Weights of a small GPT-style language model, trained from scratch on English Wikipedia.
Size: width 512, MLP 1344 GeGLU.
Each number is 500 + 25 x the weight over its row's rms, rounded and kept within 0 to 999. Layers, rows and columns count from 0. Numbers have three digits each. The size before them is the row's rms in percent of the matrix's.

# layer 8 MLP gate, 1344x512, rms 0.0291, rows 959-995, columns 128-255
094:517523502474489534508491491465525523482526531481483511489493539485470458515491507507493502522493490467480522494499487494503500541489514542550504492544529507462513532521513534502510484481537426505520507463461480472504467479515484507518529489516505524537522458466489533504479494522464546508491457524499495502455494493501434447533510526505510550534504527482514504508502477475514499551510
094:537477506480515523534473516480528471509465486529521517508544499445470499500511518493540532489505528521465527494499464487481528499502523493523498474477507482462504497481483534477497519553487447486536508502464518495460512513523444480521525488525483476538521513494479501456497530542510567513536479509502493516492533479495526494472511521534482493511484489481525521484480509471525503548520
104:532497490445476498525517493470493469493501480500493476472503514493479508525501498541463513515537502501455517502495502503507496529501449501507488462517499478510525536489464521442477525505480507466509493516472493470470488456489490505459530511481462516478473474490481509479496490476485471510502491489490458487509458503505505479503522500495519513559539498489502480516503478523496512499513
102:455497500528510479515520455523546482482495568484467514474522477476492522488537502496503481526512487493486498485465462503504491464503551514574523433467530519522478530539499476519511494487561489519501545483441514515491485465476522540500507496490515511474487526500483507481482529497541501501518527474479545483445512507496453496538439478543501465496469488480525495450485512534533516460508
101:504512502507471511484475504491503504489494499511496525510519478495482520517511528530492486523520428476467484447477499505461518515517514496523512502507504427501499496535491517514534499472527479489516515497421513475451517513476530499510495482486488511531529481506504490483512476485441508441471439479499465517481501528493477495537523505469468462510525460539506515491476477484488531498533
101:517511473498483483484485528489474467471485454451520485493504521519542503491515517515463498497504506536465486483507503457454521509515515490502442533508511491520462466521514506491504466512509494493540511468491459475515498483499490485488512501496498499490509518514479534523483482512496534490548485463494513531509492449517494535467498497501504518531477452482479456529524451515512503488507
099:514521524541471533470506503456527503526469489524501549510503494530529516510498533531498497490488473498507530461491506486449500542511528516484484459535494502512525513526493523498517535504481488537474549504498507471509517468467465541480494531495474505490503514472562463486488480467527492488485514480486476510488492513540519504502507484469450470528474548477488441443519531501495511535502
104:492425509514512489479510458499505472525523480522484496510528483505526528497487529495541433524458471467517504450494453494486471486474472507526471505527487464517488502491502508476531532517483509522520513440470507474494542492512509507517497466487434491479486554504541499524522502508491450519508472468493503491512535465466453472523533465484467493489498501506512484487513524513512496520536
108:460515489504521487484498518486539518507513493524483494492483485523500503536544474480509502483480494484458447489447488480496476531535500484493472495453525527559479524488484504484499470545498467497523486440517491512476500500510507500458461489491519503543511510533502469498495520498488511519565478487494553495482488465537465550518501480527488494498489509509451515462501500441533476467487
103:519486534461485528465487503511477469496519514511557507505518514475548502505501523477530490493493532555479545472494521516532508466473504508533504493530527482451509502472534517483521478505538502461515521512541480504475548436551529549473472509527515520520508527485494440491529529518497492532507487507488462516519498492498485447521504495509472481477510490463529490507462514532518489477470
104:527463507477497490509513536464450488500478535467482483527514504531513494508498501533508503503498470520501504489504490487499477526498484505493527500515527496477520453520489540498475523497553460510482509522496522455442526478480481497446509479519541494480500493536514504461498496459505522523544458440488489527468498481516498517499506450485547507522502525524467510537541501468562496535511
103:505524495447483475526481451479521476486482500456520509496536533510499520485549498463502482506495502549461463496527428478499473471477521511479487491514468501515511501531477488535502474539544513526488500489482505523535535458523488529515482490491480536502528510511525513483550511479493529518535540510524525507496474501504550504490515497562454522512507477485498526440522466512491528508510
102:499550552493522516471516530532506539493530523497489495480501520508477494498512532479534479521506493534517497504491502497507505486443457514503516470482533479533521517479495513496522482469495488505501494487474495518453505443500522494489492491502547528524509482474518462506539549526504475501516487485497489528502467499498526509546498497557511517515472488524474494474477462539472507499505
107:517499499456460441516451497516525452533510546518492522490503529531482531510472520543482480500478493502502522553514461476495472537525508439515489503468539427517503463495519484531529539495488458542503467499459503495486501460547477460479510496508469461519501514523499458464519525484468474530483496463481494530463507492501478522528500499477517488502493506500546508482450507519495510488532
099:527524495463474517504478498511560430509429484481502487463481531502523480471502487504514530487470484528536477488509535454536509512539483507519495495468468496495489490512528504512533528500494475474515465459476505552488511502494479513512519450478493519529452500499471535479494499456481515509558499512480497473512438516483533469491522500534502515522511519535505534519479484503489486532512
101:476495503491488470502478457477475472517489483470505506467506494490553530513512513538531520461522478509510511526536464502508479544492517519491499465532503509498504499547520543568464537500480483512497495512493512522511502476497492517520481480524485479500513481500504535500513445468527508538493474504448467519492525507525482517510533484492490496502540501453568475514491498482491466511515
095:516478480490472520481482484549518508550524513524479505498493485489482494506483527474464509486516443506500492523538501519519509534482508497526496488463503513516549479516506486535476461553493548516454494541460497465441480460470472481463453459515493469484543525517516479494467549491463510485512506529494519488521564542522532533512592479552492497526488517495496520493504517468499489511528
100:473511484467520496485494468538506534483466513518476533484501521475496526521531505475476481514511484469498497500506492478542477476460551516551491485466495525490483499490489527473527522482519504504507464496485534518462549523519511468516509507520464514496475482457504495518481496506511475472486502510471499491469495511540500493500527505449502514495454484484434506531510529490494468518508
103:504507521507467505506446495517547477528494502488486498493513494479533506470503501492520523538545503457476515494512483510537543513471505468547500491484496523499495480508518550527526511536496511503522510453494534482430458509484485509513508479520517540531494496522535538540471500480517504492535519529462493559526540477492501510554484432475506535491515484522486477507536497511528494458483
099:501508491524473505514482492488495510498475482489508484499501498500457531486518524499462503534485505495537498491458497489488509528520507514498505532494516528557477492509456547548534507537502492493549532494460519555464506496521519482519459468531518496516475489448495488485494548472528507544529525486479446479469484498484474485547482508467525479533474537500492495501508510480492462480475
106:530499505497486491533487500473462476523500511474478515481512504499482505488496558490513526526462506492468509514521472514488499486500485473530498492535504478491518484506483485516563527517488502491483447520533515503487538456532499475469470492522499546507516494482514513511467505527473500465503466478464438475502513491475505513487457464503444517494490504476488508536510482494500484528491
101:543506539499505535502478479515504452554528526511510511489479513494468541512485489540492521501480464500507536518516515480489500510519491469508525489548505523507499480512512544508502476488480499526517527468518491523505516501500520518531508469537539496487492493501463517506515481502480524539521503504517445534503522505458525481471504490455508462513521518537527481545502490502516498476517
090:502474495468520480528460532496479499438483524452517526484495444501524487475489498501498517486509545520558511473489522493519483541468510500490462461493474480511474518468483489434494472480503482529536522498492489494489499496524495481530509518476529488524508517475458506519526507493486511500520533446468507499499482486495463542551490468487467528511465463485475503531497476513470506464473
099:512490497479513538528502506517483525525522505503525537494488483533485512463424531503466517446490501508466490528522473454517518519542518494516498516496500493447524481492555488509506455488501463451500457512519498469478483499512466489488508496480506502530524470458491463496495498511465484507513541518484478498505479496530527508466482490498481468488501501467551432465495442538506515515500
099:497505486491444520443533545522495532516478519523505504494499504474500478488527541474498471500540496437467498469528451520490535486486528509498493534475537501525508501495470475511534518509552514469482504503490479497516534520546473560504492450528556500479486492504499477489453464499490556509488525530493513540508467516504502512500538439461535495487490510514505469504508521456520460495484
099:495523443540488457562532525493469504521528429493510486510475533482460491485518464531514500541470461506522468509495477484461457517564497495492536497531479498480477509527485501482502514551483461491525538517510475499489472483434459455516544494590524500499493483493494471522514503532453479505535490489518508520520521530504529473479509505533535562525516475510483536522506508477563500527452
102:529505469495494457516529527481494465516486497516478491549516527544518507523522486485531495418474446500497498525555453481469482477514460500504489507515478517471476497521478500502461516510482500494535494547511507535515506463518524530504500522519534494532507487537487487489504553491520474507557487487435510502503516494498487525502493495538477501495524526476524462506501451485460438492501
093:501510514508524513502449480478530464531535533502507498489501545555487536512521531531482505461488476518469496442465498539495491510517494496508502493527485523515464527520488518510517467526515492501516494498498505493505494497468523519511483507557473504485523524476495497490541525516526492462545461494517416491520533513482502519468462483456473501497518507488483477523485483518514411493507
096:509467511575515510522521537532491478544489504476488526502469536556478477487513469538483506456431489521567468513518461502491513517520468510511478495470502463519496488536464536509499515544507546515546514508492487497474493509512505532489487425520503472488513483519484504512515539501488491490489514487493501491497504499547513469532485478463460476482492517518473522504472520481505453507504
128:489509500472453505448469517464492506543465511501535510564538492499477519500510549533480489497514506505495512507499520515502499478494481498495475486478532466555497512481494516489487513499479484481465496506490544448499533468498490529509524491510490487483488485495515498485435497459493527468521504519480505502446529487503466519476487505507521479507489532499505501517487493511499491484507
106:508492542478534504472505498512519492463487467485494550489522509483559504510477538504515496487524487537480504515512509466522473503489526475524511541518531503512487467494502489472493499460522500501481448495443500505522470510499502516494516500529494481490467540498499499527492549511510492476491471494482470459516560522483515488494518440488470474490501477466490474492519506448546523481522
098:498514461503498488542473497506505508478506515489475483473509478481558484494545515545505535508528463460495486503510480497532466518492521496503490499513479472483491560472523485457505490502536531506490519502459485513536497490485556471541480542488467509529508494490469499501509495502495491510526540496438482473509474494496434527543505523477487497519523499462511470512527459525502495490468
101:522505470488458503531500566463545502527513490506475485525524504499504453575490505511471521527512501483554523504489493496497504524513515495481483486483518508492525500497484498513512499537501499498508477483462541507516502472495488480529499477499498521472500484515501479504531508469489521487494508487490458522523476525494481435492530465480549512508521519560494487479531468505532497528505
099:463498516480529508484528510496463469485502481518548512490486484462509508531564516505477512542491452544505515532520517536526507465505482511567437479532507499505465455485540512497480526582469517529477507501511494524475504493476489557493489501548516507474530504500551494494498485472507459494511500471517483493547471509443492489465578494459504529486467462504512500515532475522474467503472
098:516543535471504577513501479517504493531464522495530526464528494494450461477485502529521476486528470515497524493442471532494508468469509485534530489482551507491499457516439521539474460500516508423548485549510495529428506494523487520456490454523482513508560501469473512515507479506472531515500486506494472512514497497540522500502510450514502483510511523507496493500445493481509504532495
107:518506521417486516516462505532514511412506520522491534518480504483507456502475487524514488493488538523500479519461512486489479542563487460509472531484523504506503491488503464515500466492488474488518490466516487484469510507544512455495528525497519484492522510504550493525506502480505511528515457448477498502481467493523521546499490457487479458503503488477484455481471507509516514506497
096:497510522499490452534528511509462449513487495493446508473485509507541457464477472499507529482461469492529486464518474487490513517459515529531496499518461445545510493530503523516510487524531530513479479543491521474505537536519478492500474480476507483497482505504518501479518522482544445504505537514454543492526506504467517519503515464519461515484511489498515458488520490504516508467481
# layer 8 MLP up, 1344x512, rms 0.0308, rows 959-994, columns 128-255
101:521531472550505521541508463503515480476521509507507479480499495545527478506509438524510465495474446523481494480473500522479523466496451513475510528481475474499473491512498499497477529460476524456485461481547507534475533510520502497481501493511494488502487523489526484543497534486530505500500523483512461472493491466512546523493508472493478473483495487486484445524503503573460541469493
098:517461536492492483452496539521532494536491515511502484506502498516493505470477500525516509486481488501514519517496470478508492430504506464512505502522539459478523492519481474527479499491570504478534481532517479466509506493541496542444527488516521497526456515476496524487478535477501430511508489478519506522540516455539512504479526473483490501463465492550509472525470496498536527491537
104:529538484521503478478494457519531494514489489494496490455483476475459518520517496491472480560513507460442475552490479497495510486529523499501498472484496484523487519524510501466493476488520482479557515489506540494495501466512465514511515513498497523474487502491454531493477484467487495503503513498473520518521502453525514466536524503482527516486524530474482518510497452501497502509521
099:509526522482501464512471561485568476487499500483510537467496521502499496497517526511484425480443492533512475453498471515485501494488453483487504506498539477510537500525493451527502487457473493499487471527502525528475437524496486473475477496515477488496530491471491496491497503541479503540510495483521500460453488446549511498495511505514501515473500528509483509495468498527510483549500
109:498512528530531493523477503529503510544520499487503459495521536542546528546470498500494518478516527505481572499522515522530501521474511519466517523498489521488459535479487554497481479464510548513537491463537453528498482465516496517490484512555512487484514514482479524535481500539514492532551542509488484520540554520520503504467447497479495508516493489469516492495546528502484473476496
104:496503522464458488499497501506549537488514529527498506490499497479498498447543540502508498497517479482483467494522481500514529471536503485482536483476538512502434484539502509535515507493552502535498513484479474467483516532516493455492469483465492503556549540536511451441465526522534445502536493490454513493492458526509478495457524469503478473459489508465467524509502454507524518521528
101:531493506523496503535484526491525465525496537457502496464496515482491471482479461516504546496489539516493471547477508459480477501495465500485487485521494452461522485446488491501526473470522509483533519476469542492532493487495518494470492513510494509511500497511494506465542486441480573440508522481516458499503476453459499504514479506508479509481523543531546484511518529510517529509500
115:498439496531498507483502455502495496501517481573476523502489494503509518495509534488513468497503548444501471466516472518506525490506515513496481532492485522535506499501524523456521498520521537476500483455510522453515496504520515465519465506461427541444451557517586494511539499534478484510490520501479543511472509498448473507506555502478463469516473497478499501502514542502518466517493
110:486488502525512478506513560533527490516547511501504488438478516525507519486514481512515521479535520509485508519471534475523502523497574510476472515453484510540501495537469499501485518507497481512520501477502450533471529515500535469470481495461500492514473509469501477480511495520495498456530496521475503477506519500533491506480475490524488455519498504552489504522515499495469529488509
111:486493492515483506513496527488501493529520519494454521489457495527481582499502489549475501493499482468463482520511460505490490573496478487490472519477506490479530490554458499530517513517419450488491494491466521511542514527471502455506557491516496496525514466484482485548486465555526519469501527516527540496518496483518482493534510487498529512542476489518511531486511474492508474471515
117:502453543488516490550489477454468496509473495509485446476510494547516488519506490478490515494492499525487494475476520498495504556501493479455502496521524524472511475533469506521452496479532475532503475478506515470444500459495510485488499493495486479466478494521499500486554485513484493493511454481523448524486501507512537511449451467560485490533536518506500498486471504429480512488508
098:475484490517521490499479510519487500507521534537512542471521510463463513517541523512492428502521445493475518489503454524457473480503491444490477508511477474519488487473475526513524504485553508501479513511499520532527478539507474502517472544497481522514510522483503476554511499502504485485499485512492521513479483490468498501480504523497535483505471485462509521501520537482521479500510
100:467539511453505516514520489464504506479489525453514479440517453493489501480477506491537489482486531516454479467468516481516508505534491509459527459474490457520490526485476472488513477505463532507506492506524467473535562456486522470490516493487494465516500527530475520492528512490531439479528527500505506527461456453535501510506485512544457494501520503516488495470500470539432429502492
118:486502516481540519473507477503495527481501505479534510492564470483463462487513477528528491490508497517499487486500519470501515474452518516521501495460488519464513533527509513500502494544492469508486514511476445485471472531520496518532555494485495487507447508487474457474539482491520496499509516534515489489478518471522521520470521539500468514479498476536494511473488433515474491518488
102:445518517519516465498488509513480482523500521537526501534508444478487526484518493499499500497510461507482500513503493496513509475492493493481532508554541485467468546497495476489474498506513496523506522495499475482531502514523511497474518489491540488481561531484543457536519497530519532524475463513501489510520516484524482558512485491461426535485495502499524466501510506508544492511437
100:497496501465486506492473526484522532533498526515523511492491463480476499510540520463483491547505502485473489559541466518469521537482487497515478509485524473507534486514547453476491522533456499458468492483533521482523534457524465546526488496511511493510489515485506539537522467488468503566484504492507470506490484504483503487472492500484520518498461453524509496499527477483482487515512
088:515483492530491517545485478488498510512515523460477480490511527502484505483500453541509498526496531540542465473493541494494501515462492541525511480503500497555510513449502492488444512482490482471477495450539510480417466532549536544495478481477515488522453482537476503492535491507517489530466540525522493519492488488543437479543447482496499489476494515466462521481463516541496514498523
092:498454518553504468498497513511518497501524510478452528506492519530484509518511556480541483513474497465519493465470473484512518493470526475523553482483506441459523498493510442496530493469498537485459512486458498503482487515447545497491436485469462500497491490541499510471533531520505516476494496539476511476458462536492456529559499487492454512525515539500539481501501513522485491487543
105:489484521515526578467519519524449463496511516508450511565495476497498474517508510475542504499508499456509527505510502507504488519491495484517478509537473510509482526530499558527500526507482483455494510472551497511501501482506516523497563503499495503446498467516516542494482509493481531462522515480538540486480491495484529513541484520543533502517514524497505480521517514496481506531499
100:506494486515503457515492523456518507485504521491539502505493513551483440503529573501482522513466496536491537512506488522449453514544481488465526504516468469521509473490534512485521449524535525520457512505492509508498499478517534567489526503472497494532531507548487483466523497493464540496499491485448539476521529541530481492515542502502462509512498487475512503470461519484477523478532
125:467476531482501520493472479530530483475523516507456482518525534506518567467477472456489497504453512478500534486478507479506497500499526510510456551456509464491478503478483482483481513471542452500540523488478465453498573508482510516493494484508458530542484494510483472502515490478491546484507501528511504547505449498544450490540424506505535461503467505537493488488527465467512515460493
099:520479451474496474466489580478538519462495491536521532490490494457503471527468503467470446505547485523451524485560472519510502465491538492516501534479471501497542510523499487472542441519509512506490504486535493517487456495531490490479496527487452487467506484496542510521506517444501512458469489485482526472499527447536520535507503495539485491495483482494503525498490521494477500519500
098:512512516515472502487516493468494528522495506514523524487508537505455546517491537486508445521489510486516497501500519489475517475477493506492512506475514516526541460487507510542476512534479511496474492526509519462481499507501483500463474496515503503477504514541508484506485510490479528483498483525559544476499555511517556493464513509498521502454516544525524583424498526470515483532498
102:516510520480500470492505518515489463493535512476496458532481497487515519505516489494529459490493488551510542476527486567484473468469484518483488509485512503478527495507452491435512494533507533541497489494479509513514502499484524488478501503493489511488519520500494497459473515476513529470493441441508460492478535518531509502500486501497474544468515506470470505510490494491532484461502
089:535513509529491500492484466504478552488487509485512501506506492545511482495486459468525481545484454457484506515487527550510504531507462494490520500511515517525503542498494495522491526469488535510510530472530500508477517500479534493482505504487488569519454513480539480503516522515473500529484506472523479477503524526520506490480478556486505496487541504464458484476518493493519493496460
092:496544478501525510489508516506460524473470522512536513526505460460492529522502550455473466539518488533469481516533472521528508449508487502488488503465482479478483456493506487464571502470488499493539503493465546488464523496519498481518489520514529528476522463509509508493461520465465587459485480482459512517455531494476482511530483515525476463499466534480511485533499504534492525552497
096:530512529493522534507546547509505519504464494530486492500537511496490528523479477506517507509521516482487453512503531461535506517493495504508481478539519477470528544507521489469484481523515457452502476511523487499490503498514475508511498513470479493466497494511495523514463526524491515459446488524522537520525474529532523458515506493494524509486476479500494457505469488473447496462491
100:475476508543555502512457533488537495532530507494468479497457517548520509524477494573510517509540483474484502512528513525523476562491523489489488432467467517541499535537489537467484516503493545467510504494475532488500482518458509540511498516548524508510502495468528445516515526515535491474497563506512498503526535548528494475441480493474462510513503505491500480524475525534489455527530
097:511475465557486474496503522475495490576460497462499489478453508492471526464529483517473527494498537507516480533474442491496503514471440524481499493487494488526478492504501499512486519512494461510535487563478511468525461478455479502512459495498515481479532481531490513516490508499501525476507508505506517523546484502544493456504507492477512508485478501507517520556511509486522519506460
144:479495483501438487472510550465458489499495504479559499493472497484525484443492517542539521476510518459535501490498509491530514496481491499529506447526566461506489506489518481496504530498533490462517522512491504433552534556509508515497519517474481473495531460524492503448468499514498480494510488533506509474467463467477452555543501509453505535498496485506519503540493500507516474513443
107:482518504523455487513499472484459505516526489520497490508476507496515503518504501487508527515494534552504459516480493445502416520486488519432545468484506517475517510475509515514500516497470516500493508510493488506528510521446516485483529510500530542525502460501524509468463461494490486505503480553505533461553500535490508534522511473543506492487531511493467473548496467497548518518501
089:506519511521493481508481512499485506479465513494462486479493500513466503483502471532506501472485452524528492497483471490501478538480493489502526513490457456487485504505477481535530523468518488465538511510478482489497477466501504468529503465489505500501492482513493517484544458513474478494477533503498455507493422467499465484530490493482505494514533510511475481538542486516493525515501
091:489534485532501484480513456477499498462507514501496506498498485538520492475473509561462483512465497481512470531463480525498483512538480527469526485510444499513459502453520510466500484485525530567518515541495474486508506490499523502480509498493520529518499510529524519504503532486513480503485502568496554507501495508510485516524462511513501495479495486483499468512514488524514475498508
092:528462498482537550487449484469486498512457506498477473458487498544536489518496480482523465484493515481524514488523528466505471494481501526475487506564481484535495506453477531523478471486485524502500528513534514528452487533529509470485490514509490484505519518517502528493492449456478468478513522494532514481507542511482499463501491499500485447479498477491480495468495500444472457500476
098:464499487495521451499521530457484470465518504511566499540532485490488484489507487482531513525512458524508496518495514536445516519480560525521518526511507492500531482525446600489521519523505480511514457501499496503527482496499516484507544515506523524524500506530521542462510496469495504496480514431512513485506507535511521536473486467493489513458483521489544495523516512517482538508495
109:495472497508527507526428502482532533474521528492499467494474535521510517491523477525492493489535529507511530521508500517535498465495526492478489517502486478543515548540450467465490515523516533478482497475498473498474491438513512486528452486481510489514514480483481523503513495497520499466535536497474555490486508508511516459458531510506482497513518507483497516449533515529521520480485
# layer 8 MLP down (transposed), 1344x512, rms 0.0273, rows 959-994, columns 128-255
098:527524467546523525556488480495502542503474507499490514471491506518497525479501461505534508461479478465485492496476506554521512500500522590522476507524505492500522486484531501524500442499481484476543518486496480500492484510452494500477479506518525494530526497499537501525508516546460558520475459512529525469504489510532508488485525479488510497502560539508507461517520479496484524488524
099:546511524478543494502471488475467512500483439518486491518553468493502465485498471484567507510511524495520525492463485486507541521528538482488501521513504544468515489495495469502549481517489507508508517525479492443491497546483474492480504482516489500520490501525490478464509526514523541492501490529495479527528560498472476495487486531543472509455490490513532509465521478472486457499495
104:475539543492499505457495516483519510455508539528569491498537454492487466515474528517549502485550508527498474456501519484501552480468514521494515530486547532462517532514537472514501517489515486553533504493474498476487498490526515527476486511464473463523485458505488506502502484498516532481500493497516483521505517464491477469495509466498464501483484499484483503493498524540511511477540
103:521463520498501502504467530501476500499485469493483506542482477513526555496507520502516503532471519468501522487461509498514542522509522516497493505495455510502510503537462482450510503491480465494444504459488485543521514458505485526479497487492489467474530504491508515506517514484472516464496481460494484497509535483475444495478471550537484498488467479555539520506464478448486514513519
101:472497479543509543483495436405485475505482485487536492494545511514530518498499542484495524488493499514480495533511533549473480524516511428513493500511495513474537542488510512497521505493487477450497505460508496464509457442440475459515503502511500499490468516471491480542532500492435498529478504531512481464485511537511505470471484471483530521501501537518541512540480492451474487501562
105:475555513493496525480476533497532505479481471476551563527525484501539456508486461536491495509540444478539501520488535473500523471486501516497473488493509500467529513508516511508502536521479531494486524516526505524543486489493528470492466526474509452514503504469495507511525507527510501531499541537465531488483484492506460525475452500534495532524543471485475499476495531521463547514484
103:523511495456487511547479520446489466504493497539476526536513499530521493509541480486512511507474508526484527510516477526477488515469518493512463491548519465466479497443494502525554558540516492527510493450506505479561534504497500522510527460534492471488546490442538473536457490452494445466517512490513449503494474486524493454500491489472495511555483564480544473511496525492448527496507
107:468509492490493511470516513474525539494513480550519507489519514502516494483522512509529501508544488506512459531507528510466487479475502510490453525446522541528544494444521495495486505505502489528528445464519515507490456500535486534521537518480497521509457509529477520496506546520473501455505484514486489470460466544507518516483486485532501494488438454515489562500504464474447519508460
109:481496465518471523500505432510475496475485503522577502527494519468476492492509527532452523555507524490535499459498518484433495506556472456485534517486521485500518490513512470533486546502492514511519508484535497497495503488475483511511508566534507520486463487473497510491505464479497485481505477500507508488517515530523515516460517486513540507506517493506464491505525462495474455475529
105:500527530523493504503469487531493522505476519486513534537528528512482598496487474523512504539502539502482508516493516494517505503440525489500500527523524500487543471434489525477545488516528483452488519539505518494508516521470505501457531522509516504503537528488522465520503526531506515495467470479501472521515533467541467474511549540482512494502502489501546515525486504458563447513493
113:516482482503459509569474476478527516476519464497471465473451497529518535502503497519508537532528517472502523495520471493540502509468547513468496482510504530484475478484496487492510464489484494501573506472503492475519524511475540493522490463528469510491517463527476520494527455532466506519532474500525493483508504528488546511480518523525495538534501507495467481475496532498470538514489
102:521528496500493509512545533493535519513485458518482539490488511498510545530470527461495546523534488477550510525498498554545466553497499519509506473548494505457485504509530484464525502474462472492501522520503478446502484477496537494537546487533482470518489485520504463495482490535471494527520535488477490498505459509536508522517492524488493464490514500483511478529500479493510522537493
101:490504440488458466549478524497501502526436491507491550528521454495532534501501500480487488525502517497536545559477483502505515517467535513511527491528509489509492508508507523484524496513483531476496475484529522461477501556555491537456503508492477507493458495472508475491514524488461527462503519504501547541530478529460482483490523501500510543450500537468547518505493536502527589505491
111:485451565507471505519482502461502474503540539539489504465527500476484509508498480536513493515521524518501541521515457479513484509478491438512470527479550520546535491525523478515503536522480500485490485517526504520494503511511467496474464485523494516498506499526496463494512519489494457501456483505476488508505511464465507510493465534507492486487514465479518484548476509489517521491498
097:490507504499472470523540543496556461486468498508524502498500520495470514480471462502482516521490492525512467509496506478500499510522462519480492458500500521498470511488458503474499537525502507501492519456483492478532533483517527496499533478480506462482531506475560478442503493500541473549497508466507486479510510496541484479512479499510444511514508531521455495536505470525529478530507
101:475528479513480491511501462497487498508509478513491497475495497484501500534474488480531508484542519552517530471527519494449541499502454501499438501525476522473475512484512487507526522463493456487442526466499511505460513460522490515482520477505526547440471490484559513471489475506543498523490510514554493492517537493508538501470530518498521539513480506497474451528492510536504507497496
090:469522509500500490433479517495512477510512473522506492500507478468519497531483510429476489484500489479446528530511483491532489492521491471489493519501497504461502507549478513510500469510497486531522474535457513511524532451484463499486527481544520521490524512481517492518478543503495522492504484474440503504460518492471547538503515494497491505538506503512554491468527498494507496507517
095:520505499466502528501505494472493511500510538496559467483485456499526490516468440527488503502532493520469519497531472510467473518530435514499472522507477479536478517504503525487521521524518495509511500472489524506483557461498475475516501525510497536527510484507497511553518495498480527519525480478493499527508490475503510460460535554507521471500499479533515501453469478464466521454490
106:480521452517495527524512476454493511506527454486496497473498570542474477513497482514465470502508497493494508493552490498493536495459504516473484491538509518500465497505481508446541504486496481497471524549546479525505528487501498565490489444499477519504525535536526488487552523485522471489520514506497487499484436479483470497493508473491485430540462518471481472478471484542489520556510
103:491517462474540519478481469524535501555540493505463503470496475454523470481481521498515500544509481496490517524514531500487471480490531495526513504511490474496474468505498534492452495481535460467504512511514499468458504462479527479543510488526523531511483485463475473498474507532510513442484477466482507532524439504524498487501542478512525489501491485506549512491487498464465489479497
100:517472504499513509489522505512492487513439498525515482584481513494521479491475522489499471485512499462469484465531515522512522486537499527525513525515520485526480487495492550501509494521503510535512512519490473480502454485465523477524526502547477482499487523507509484512474481487482491503531510462517518503480497518462532447496574507529524482495520504515484544502453526536504505528517
099:545509485524497501495511492545527499524524543473495506516518506508469517508508507482482521457485509486510515469533451527472454505523463452542471548504536505523518500498514449487514508529464531508487563486480472514515469524463480498487503500486556505505538514490500481474502488507524499518507498471470455513486517519502514473548512468469531517510571495477511467512497527480481491455521
092:489490508479541477518473520506491476479517516462463498480497434474520495500503470514539559474513523539512499504478491498527480558529499499506479470517478458490517542518496484442532517446486501494553480489511491528508506498519542500501503468490495493538495498484464518497517509518495453523526547501461491525491447476468486523513448469496434518480501486480475469546497477510542501477491
100:489492513499534540481459569486509535506500505497521507505468459478519539483445482491520506482501558485500475486504476492516513488518516517493530482501504459454481492510521400511516495496462498456495484512457464482512518491514471501504528524474497491486484497498500493489498514541511527502502497522456467468503528496517529523497465456484512491515484477485512482477500494533542480516539
093:504500495491493488532482510535489536495488502459502484502468505480472522537499509497473512492428498512494507453476512458496481481501533475515479482504502476452505491527519545455537494504502503464517489535506523483484521506482444493501524471518491442494531507493510527492478487489513504496512501547504528532500504514494475503505509481503470522520468503493530535511528536493520500533492
096:492463513565453484494521478505475497494504498503524525515491515512493484505523467535477487465476457442506528469477503458451460520519525501492469484517518506523513514517502498538483488517490540532516527506529472490528489527464499486462508490508479517501513507527484504469520519531508470511486511493545477500509480477505500448490460490568494569481522463490510529492501486452489490482491
102:455497505516488466505488489484485511520512499507512504437516474475482429500513507474497511508454494516498548476485501530487497509518517509491490495485464496496481499520455561509464483513513476548525575503535509490471475508492513471511543489518496515527546518485476485483542524506550511505514509496514516480520544522461534524478506475523515497465481509490491546499509533514507520521531
097:512512507502486492484490511536483491479495478465480487503487511519500489508530491526473555496530478524533510488555524463496502530494511513519498550511484554465516546477533519445474538485481528472516473507495488511540494483495517496516495514510531514501448481531508483530499520534527529480484515517434537503487515482528435517474508479517489452502512511469492442524483478542497530518506
095:523512467475482482501487488478513499445498512549523463500483467517496525503488508471540483551521518511497521510520511468520522492482533464519542520553469493483487507474510467521483493454486432506476484509512530494524453530479481505521531522485501553516480478446522497488474416488491511481514517504535483493508449491486471511470527528527588494532523503532527482477532448506528571516495
095:507485463489474512522480472473499522492479497463490512495544520485495470502490497500521489475549542497489515501508518520479498518509510472481455506520535515501492502495482512489509511508523509516496476489458516454498520519527539515508500591477490502466512470465521528499461460488468527502502527504510499469492492535537479493491531597499533522536509493523514489496491481518497439478496
108:428480505469465479489488482519518462450543540484544494515474513484484472466513547517479516482519505484498530490520487473519498523485465520534484492469451527520500485474530539466447512534517465544491498488447488506526491508501499473545505536501512482533516505536509472506477509494518491511549547473473540474490490463477495478516513501483500517504541476492494495510453483501514486496488
095:497487496458490498501539506507514486484504494474523527528506562491543503508484544472500485531500500488483497465542520513506515470509511500502474504492500546492528469487468530493505502503462510533477477465504516488522521535512480519486495512472474494461520498475482484498463523467537545464515461488481543513509503543524517515542527520502523516495466532510491555475491506495502485465504
095:502455522508492509476491524496487481516519487551492514530487503496487516541517484470509517484501544501509510496539510476532508492468516470520485534477533524518529504488488496513490478525474488480490433448503549480540494519501500513533491514505489502472521487497500485491485454519498504505512505468508466498531546519460501476458512466524543540502494521526527518487484493454470504482519
094:493516522519497486494557501538503475495526486486560529530514503474486486500512501517465545512482475511492503524538476530492516459506486504516499505427491522516500499497520476498539521522557502510450512513472480493514480490461458518494520481513495514482495500499487516503502561514517522537510489524487468487501495473507502522474565468485492530537464549493515484542519506526533535501506
099:540511471484499473503478505480506506482466540534518508531520497478526505523461481509510515484462512502573478515542514466500510547517500462481504475506473507500509520482513478503578528505463530510523502472478461508506482493537538450511485514542499485478499483543479514572505504487551496512480544504481545466495472552522522508512551465452550503520503500473523468520519509465449489487486
109:522490517480477499541473473517480470504572496542492499519524489492530471517520488493510450515518524518491534492481509457480468541503423500562487532520534519547461492484483485489510484472486480527456526479525486515499497516463467511493511409532526492524504503480480503479549505519490499475499513530542506430530490505526480496527493446476471452522525539502470497515501502507482497546515